{
  "n_kv_head": 9,
  "head_dim": 64,
  "d_mlp": 2304,
  "parallel_block": false,
  "init": "uniform",
  "init_std_o": 0.0336,
  "weight_decay": 0.21,
  "lr_head": 0.00468,
  "grad_clip": 2.0,
  "warmup_steps": 277,
  "final_lr_fraction": 0.03,
  "batch_tokens": [65536, 131072, 196608],
  "seq_len": 384,
  "train_tokens": 1429000000
}
Each number is 200 + 40 x the weight over its row's rms, rounded and kept within 0 to 999. Layers, rows and columns count from 0. The size before them is the row's rms in percent of the matrix's.

# layer 3 attention output (transposed), 576x576, rms 0.0294, rows 340-362, columns 504-575
091,229,254,169,133,156,236,206,157,182,208,239,223,159,198,180,229,182,103,207,140,172,139,148,205,231,201,272,174,256,148,212,201,104,219,169,268,139,182,250,172,181,221,143,133,230,253,171,220,225,157,191,224,107,192,186,218,250,110,176,191,170,213,200,157,185,170,244,209,209,229,252,216
095,167,171,224,208,173,200,123,230,116,220,309,207,192,273,193,261,179,283,212,184,247,236,220,195,170,176,150,167,225,206,203,146,162,175,208,240,144,228,150,197,149,259,214,191,209,141,298,187,206,219,203,158,220,148,208,161,207,183,230,119,242,167,243,231,199,239,193,239,206,210,169,198
090,166,186,204,195,207,196,169,154,219,204,201,204,177,205,228,201,250,192,196,156,243,212,186,180,196,204,188,156,108,213,265,159,278,193,148,154,183,172,168,217,169,253,152,237,195,128,201,230,163,154,273,205,158,163,163,185,269,142,257,218,173,126,255,258,255,200,231,213,152,260,244,242
091,254,271,243,135,254,198,184,196,170,234,196,198,177,211,188,231,233,227,196,167,243,193,137,172,236,235,214,198,241,276,197,164,146,240,177,231,226,176,198,195,224,185,226,201,135,128,184,212,140,232,190,220,160,201,173,201,197,161,181,198,179,207,262,187,211,286,188,231,204,215,138,181
090,115,223,211,118,130,260,202,244,192,255,209,299,150,179,205,176,203,132,152,218,170,168,267,185,192,260,196,197,218,187,167,148,227,224,252,221,274,171,255,204,202,259,117,218,234,201,229,185,281,164,153,246,203,226,232,170,131,134,221,243,175,196,177,172,121,275,248,290,200,213,263,171
089,252,161,192,140,145,162,233,219,319,213,166,176,202,207,139,212,270,249,191,121,241,169,195,234,271,220,181,201,213,215,190,162,195,114,161,220,230,232,168,226,173,175,208,217,183,254,170,149,231,117,232,210,203,208,175,197,231,213,209,190,252,259,245,199,197,263,267,195,123,227,233,209
094,159,166,231,160,183,166,248,132,167,221,189,215,251,180,185,193,204,167,177,301,117,217,149,171,159,190,164,212,186,270,185,221,302,194,226,169,228,211,203,198,227,201,238,217,260,178,216,254,223,194,133,112,238,169,170,166,212,212,196,213,172,208,218,260,227,90,253,228,199,124,175,219
095,190,122,205,180,258,217,161,188,227,134,199,177,227,124,178,145,286,181,229,179,210,211,264,209,209,255,173,260,147,194,183,219,165,184,139,233,256,97,222,182,181,159,163,197,213,140,102,261,225,206,169,168,192,207,153,223,225,216,217,223,159,241,168,124,173,255,220,232,191,200,284,232
092,295,211,255,196,174,224,195,241,182,188,125,186,219,248,166,272,180,229,140,176,263,185,203,242,280,218,217,142,183,243,189,173,179,202,218,282,191,199,241,274,275,184,215,260,210,229,223,187,148,121,164,119,200,130,196,209,117,124,137,186,199,170,245,251,214,274,191,203,257,201,176,210
092,235,209,251,228,174,236,194,232,184,167,182,281,114,169,163,215,196,188,169,203,160,238,151,239,163,202,227,212,130,134,98,217,198,244,186,225,192,210,266,167,249,196,159,225,204,210,264,230,274,199,147,111,210,242,206,231,232,143,196,252,203,218,124,216,191,167,217,203,183,98,196,148
091,150,272,168,221,238,247,178,289,235,182,177,169,135,180,163,184,212,233,96,267,206,137,112,276,196,235,159,201,258,189,205,173,193,119,140,250,239,159,219,180,189,145,180,203,134,232,248,254,232,172,174,127,219,206,197,185,269,170,227,270,199,117,211,251,144,194,249,177,129,210,177,157
095,223,225,146,206,195,149,221,145,208,241,238,194,205,197,212,205,186,136,209,195,199,268,214,244,144,266,230,185,204,262,223,151,191,161,215,191,243,217,134,157,189,170,265,222,146,106,268,165,150,165,213,213,161,236,155,161,281,207,218,151,180,245,173,279,205,281,242,233,320,157,236,204
093,210,194,180,222,141,165,204,179,193,271,152,180,226,179,242,200,240,142,206,257,198,239,208,141,180,221,248,147,140,148,204,202,235,281,190,224,247,190,206,212,195,159,193,151,202,190,191,249,244,146,185,207,152,175,229,212,275,192,160,186,177,223,213,164,206,172,221,207,140,183,220,237
085,192,232,226,170,173,191,158,246,169,193,191,199,227,177,191,155,159,201,177,183,208,186,188,157,189,191,179,210,216,238,205,200,218,205,202,257,218,196,251,231,163,175,180,224,137,215,147,217,202,276,95,176,309,168,203,190,253,180,214,163,208,147,171,191,228,186,285,216,130,226,184,163
092,216,196,245,179,214,243,176,228,245,187,230,190,224,132,164,183,197,214,206,215,264,246,224,198,258,179,177,270,199,183,212,176,151,218,170,161,192,185,245,175,247,275,223,173,224,211,264,223,194,207,154,183,292,247,168,192,158,175,155,186,211,176,246,157,226,228,187,211,216,171,166,244
087,204,232,196,259,210,252,250,175,135,151,191,218,173,182,212,238,186,162,193,155,208,254,180,205,200,187,125,228,144,164,159,168,220,238,177,234,87,226,191,204,143,200,170,211,167,180,267,253,254,148,211,232,215,216,253,215,244,210,199,219,258,237,175,182,136,202,209,86,158,277,145,144
090,259,179,239,171,194,214,182,254,259,122,133,187,263,228,164,203,230,159,198,191,237,132,257,177,178,242,218,236,242,132,205,218,117,135,241,165,244,180,182,193,220,162,208,233,156,217,213,198,196,264,190,205,101,192,148,120,156,174,278,203,178,276,158,105,233,238,182,181,139,143,219,193
097,141,119,100,256,226,130,184,263,151,116,301,116,227,209,201,277,196,184,177,182,220,196,290,215,197,209,169,234,224,145,219,167,221,198,194,233,217,292,203,192,267,201,240,186,148,267,137,160,211,202,186,173,194,243,195,180,163,186,199,239,176,242,120,138,143,211,187,148,139,149,257,140
093,209,174,159,193,230,180,213,167,164,264,250,252,228,194,203,159,203,195,209,276,243,219,220,233,163,167,249,189,204,111,177,147,163,222,158,241,199,142,224,191,270,212,161,266,243,148,196,202,264,219,217,206,219,229,196,199,242,205,227,246,265,248,242,234,236,162,182,140,158,227,171,215
094,165,146,127,218,219,228,210,166,218,265,165,244,189,192,196,205,187,237,180,246,253,225,177,149,194,161,158,135,226,153,170,128,260,282,232,144,234,232,147,193,211,180,147,169,173,188,187,186,249,239,174,258,270,170,193,149,264,249,166,188,213,182,248,151,237,193,145,159,131,225,233,239
089,287,248,205,51,116,233,161,250,203,185,161,196,208,142,130,140,208,218,202,235,235,213,176,211,156,111,197,201,183,214,159,166,187,184,199,199,203,170,214,241,174,184,232,235,200,125,177,201,244,182,200,212,228,181,255,223,212,223,180,152,227,218,289,202,163,127,163,183,193,191,156,172
092,173,251,242,227,171,182,175,171,150,193,171,142,200,210,201,202,231,217,190,114,187,247,224,253,242,224,205,159,175,185,154,226,249,173,153,152,134,228,215,137,149,223,216,269,93,216,160,162,146,113,201,197,192,186,204,161,150,182,237,167,257,150,251,173,247,191,251,141,90,266,209,241
094,217,173,220,195,178,179,205,222,174,228,141,139,167,226,160,241,150,102,264,155,209,202,206,166,203,238,223,197,245,246,241,189,139,246,165,187,119,179,232,149,211,192,203,203,136,280,172,242,182,158,228,238,149,154,250,166,271,168,209,220,208,179,210,190,170,243,236,188,153,235,260,176
# layer 3 attention value, 576x576, rms 0.0296, rows 341-362, columns 504-575
093,198,209,140,204,283,243,236,178,225,189,185,319,212,98,155,214,251,211,213,152,149,172,203,218,210,198,189,167,154,166,228,167,256,275,187,175,171,199,181,187,169,190,197,268,197,154,220,210,275,220,268,182,229,246,192,191,251,196,171,238,201,216,262,237,162,226,224,191,224,219,184,141
088,180,172,233,201,105,217,180,172,196,217,276,165,181,169,179,183,135,193,315,230,186,209,191,151,203,219,180,250,198,204,137,200,234,129,201,154,187,200,279,180,261,131,218,229,154,214,204,219,206,248,257,230,193,223,225,190,163,224,196,140,160,250,209,165,79,233,160,204,234,197,210,255
088,183,231,123,145,144,161,214,185,121,116,222,279,240,276,231,244,202,220,269,189,123,221,215,207,183,187,179,125,220,251,205,220,224,135,249,222,225,170,241,226,173,252,179,257,181,241,236,188,186,104,233,173,198,193,215,185,217,278,182,216,220,238,200,234,189,137,86,216,162,200,200,143
087,206,177,198,223,183,228,185,208,203,126,215,156,163,191,194,272,136,113,197,226,216,211,301,194,158,136,172,194,182,192,185,213,186,172,212,218,171,151,259,199,168,158,210,215,179,161,105,137,168,196,199,250,208,168,123,188,259,247,230,159,221,137,264,141,247,203,227,168,196,175,172,261
088,210,188,223,208,180,276,103,149,121,145,217,232,138,231,164,247,152,244,208,189,173,190,170,177,217,237,249,151,223,215,202,155,316,148,274,293,249,135,218,249,158,252,239,159,196,253,252,197,187,223,170,279,237,163,239,200,258,160,178,207,158,188,196,208,237,171,139,219,305,176,203,152
094,178,180,225,186,218,158,232,227,179,190,194,242,204,228,203,256,204,181,196,276,243,267,184,235,198,157,200,226,245,225,202,146,246,158,179,154,213,195,239,231,245,275,182,157,147,207,136,158,243,222,231,215,210,217,167,221,246,239,178,157,205,153,239,175,182,175,197,161,179,189,194,217
093,238,181,212,175,151,213,206,224,200,191,195,147,194,188,188,159,202,173,202,189,242,163,222,239,202,189,117,223,242,222,243,260,250,171,187,218,236,189,248,200,207,201,208,123,201,208,192,185,128,223,169,197,263,164,149,210,235,170,166,175,173,221,229,241,225,175,222,276,148,169,257,230
090,184,157,146,236,187,220,260,207,197,260,211,229,162,255,244,163,222,234,191,153,169,224,200,106,224,263,213,171,169,147,217,146,258,92,180,262,166,172,199,219,173,193,245,210,166,154,206,189,197,170,108,252,222,204,249,253,231,193,243,172,232,187,207,151,157,127,165,222,211,172,306,290
090,214,105,166,199,171,172,228,245,202,182,234,174,193,183,296,254,177,142,255,218,213,266,205,169,226,132,200,237,196,176,273,224,189,190,259,157,197,177,242,206,181,206,200,194,205,151,187,179,201,200,202,245,137,218,250,180,224,190,229,144,238,154,242,221,174,225,169,219,176,268,171,263
088,214,144,198,219,189,201,177,180,195,263,195,226,225,215,157,181,235,205,173,163,127,196,240,142,135,162,253,201,229,187,185,249,197,201,183,215,135,192,196,190,220,149,214,205,241,265,154,146,179,262,201,245,155,149,192,183,209,166,173,227,220,229,239,106,252,209,264,194,304,173,180,212
090,146,154,211,234,209,228,209,210,237,213,232,230,189,226,266,256,191,191,119,245,182,214,226,117,208,237,163,233,205,131,157,183,275,188,143,271,241,187,182,185,198,242,180,193,146,195,201,215,191,196,226,260,190,245,220,273,130,246,156,232,173,251,243,75,158,216,154,188,230,227,157,196
092,226,201,207,192,228,191,237,223,180,168,242,202,171,213,168,159,158,244,159,193,197,86,239,223,272,161,167,254,229,199,173,181,162,172,203,284,179,290,163,242,185,190,231,135,199,219,272,171,169,149,189,203,159,186,188,217,202,167,202,188,246,175,181,203,177,277,149,272,166,189,177,173
084,162,232,235,205,168,184,201,187,173,202,169,153,225,184,164,234,173,177,206,247,220,157,154,175,243,247,232,193,270,211,217,190,188,212,275,280,217,217,168,234,233,274,261,139,208,206,142,229,130,132,198,182,194,244,233,186,149,208,219,278,143,266,267,177,208,208,248,131,190,182,215,226
091,211,134,208,259,258,199,209,200,227,164,185,237,155,171,182,269,285,183,183,164,177,269,190,201,141,220,234,234,238,185,215,233,273,198,193,193,258,193,201,228,138,219,200,237,237,202,173,163,166,229,254,238,204,228,183,234,218,171,201,211,202,206,158,167,227,197,237,192,145,258,220,206
087,255,190,188,173,179,206,273,236,272,173,166,258,157,184,212,197,154,235,253,270,160,222,161,202,207,238,138,152,168,256,282,232,211,245,188,181,265,180,211,175,219,167,243,180,163,163,230,140,111,180,178,147,230,242,243,250,212,221,241,200,223,148,200,206,212,212,187,215,153,164,255,287
090,176,322,174,232,203,214,241,133,86,203,215,174,203,234,216,173,230,203,232,150,195,221,204,194,191,166,127,196,130,176,202,245,168,174,251,261,184,220,175,191,199,239,212,209,249,231,268,160,183,112,240,198,232,185,144,194,285,154,176,207,262,226,243,191,176,214,221,256,236,179,236,187
092,265,172,214,174,180,160,197,236,218,172,189,228,206,89,239,187,226,145,185,181,228,242,131,203,206,253,227,206,277,175,274,160,167,137,153,232,223,127,214,196,248,206,205,120,152,175,131,156,194,175,206,163,178,228,134,159,293,221,137,227,166,109,245,208,191,123,174,218,253,124,288,203
091,127,294,187,202,171,185,197,187,246,135,182,208,184,147,195,273,230,164,155,210,133,231,216,209,190,179,176,223,158,248,265,224,220,179,222,162,154,220,189,156,167,224,254,174,203,146,270,163,197,100,213,244,225,251,159,199,141,163,226,231,192,209,230,173,152,312,219,188,176,234,261,247
089,210,210,196,141,96,181,286,221,183,197,184,207,161,110,146,182,228,172,145,224,184,237,210,249,269,171,280,217,186,244,214,251,159,263,218,127,225,175,201,142,218,211,145,231,163,217,232,277,254,144,243,203,242,288,199,194,229,212,268,192,138,176,226,285,233,178,168,164,261,210,153,274
087,199,158,191,266,186,250,179,249,197,208,209,297,191,233,127,212,227,206,233,235,171,323,145,196,171,202,170,197,257,200,198,118,258,204,167,226,260,129,176,172,207,144,87,201,194,238,235,220,183,233,265,165,213,227,178,197,163,145,150,248,294,215,200,204,200,191,236,245,164,235,249,242
090,230,197,197,234,230,125,180,226,215,226,238,202,212,120,173,219,197,212,139,213,176,208,215,155,183,242,202,211,163,216,118,171,218,195,217,199,235,238,205,206,173,162,122,166,195,228,233,179,183,220,299,210,287,212,206,233,235,206,216,181,198,234,262,206,208,196,110,240,262,177,196,202
093,214,193,162,184,208,154,207,190,181,166,186,164,180,218,166,202,258,209,193,189,170,149,293,140,233,274,211,237,112,177,97,233,216,205,203,192,191,230,203,185,240,193,181,189,209,179,131,246,188,203,202,181,228,195,224,265,291,175,164,220,171,268,245,158,219,153,143,186,150,248,246,263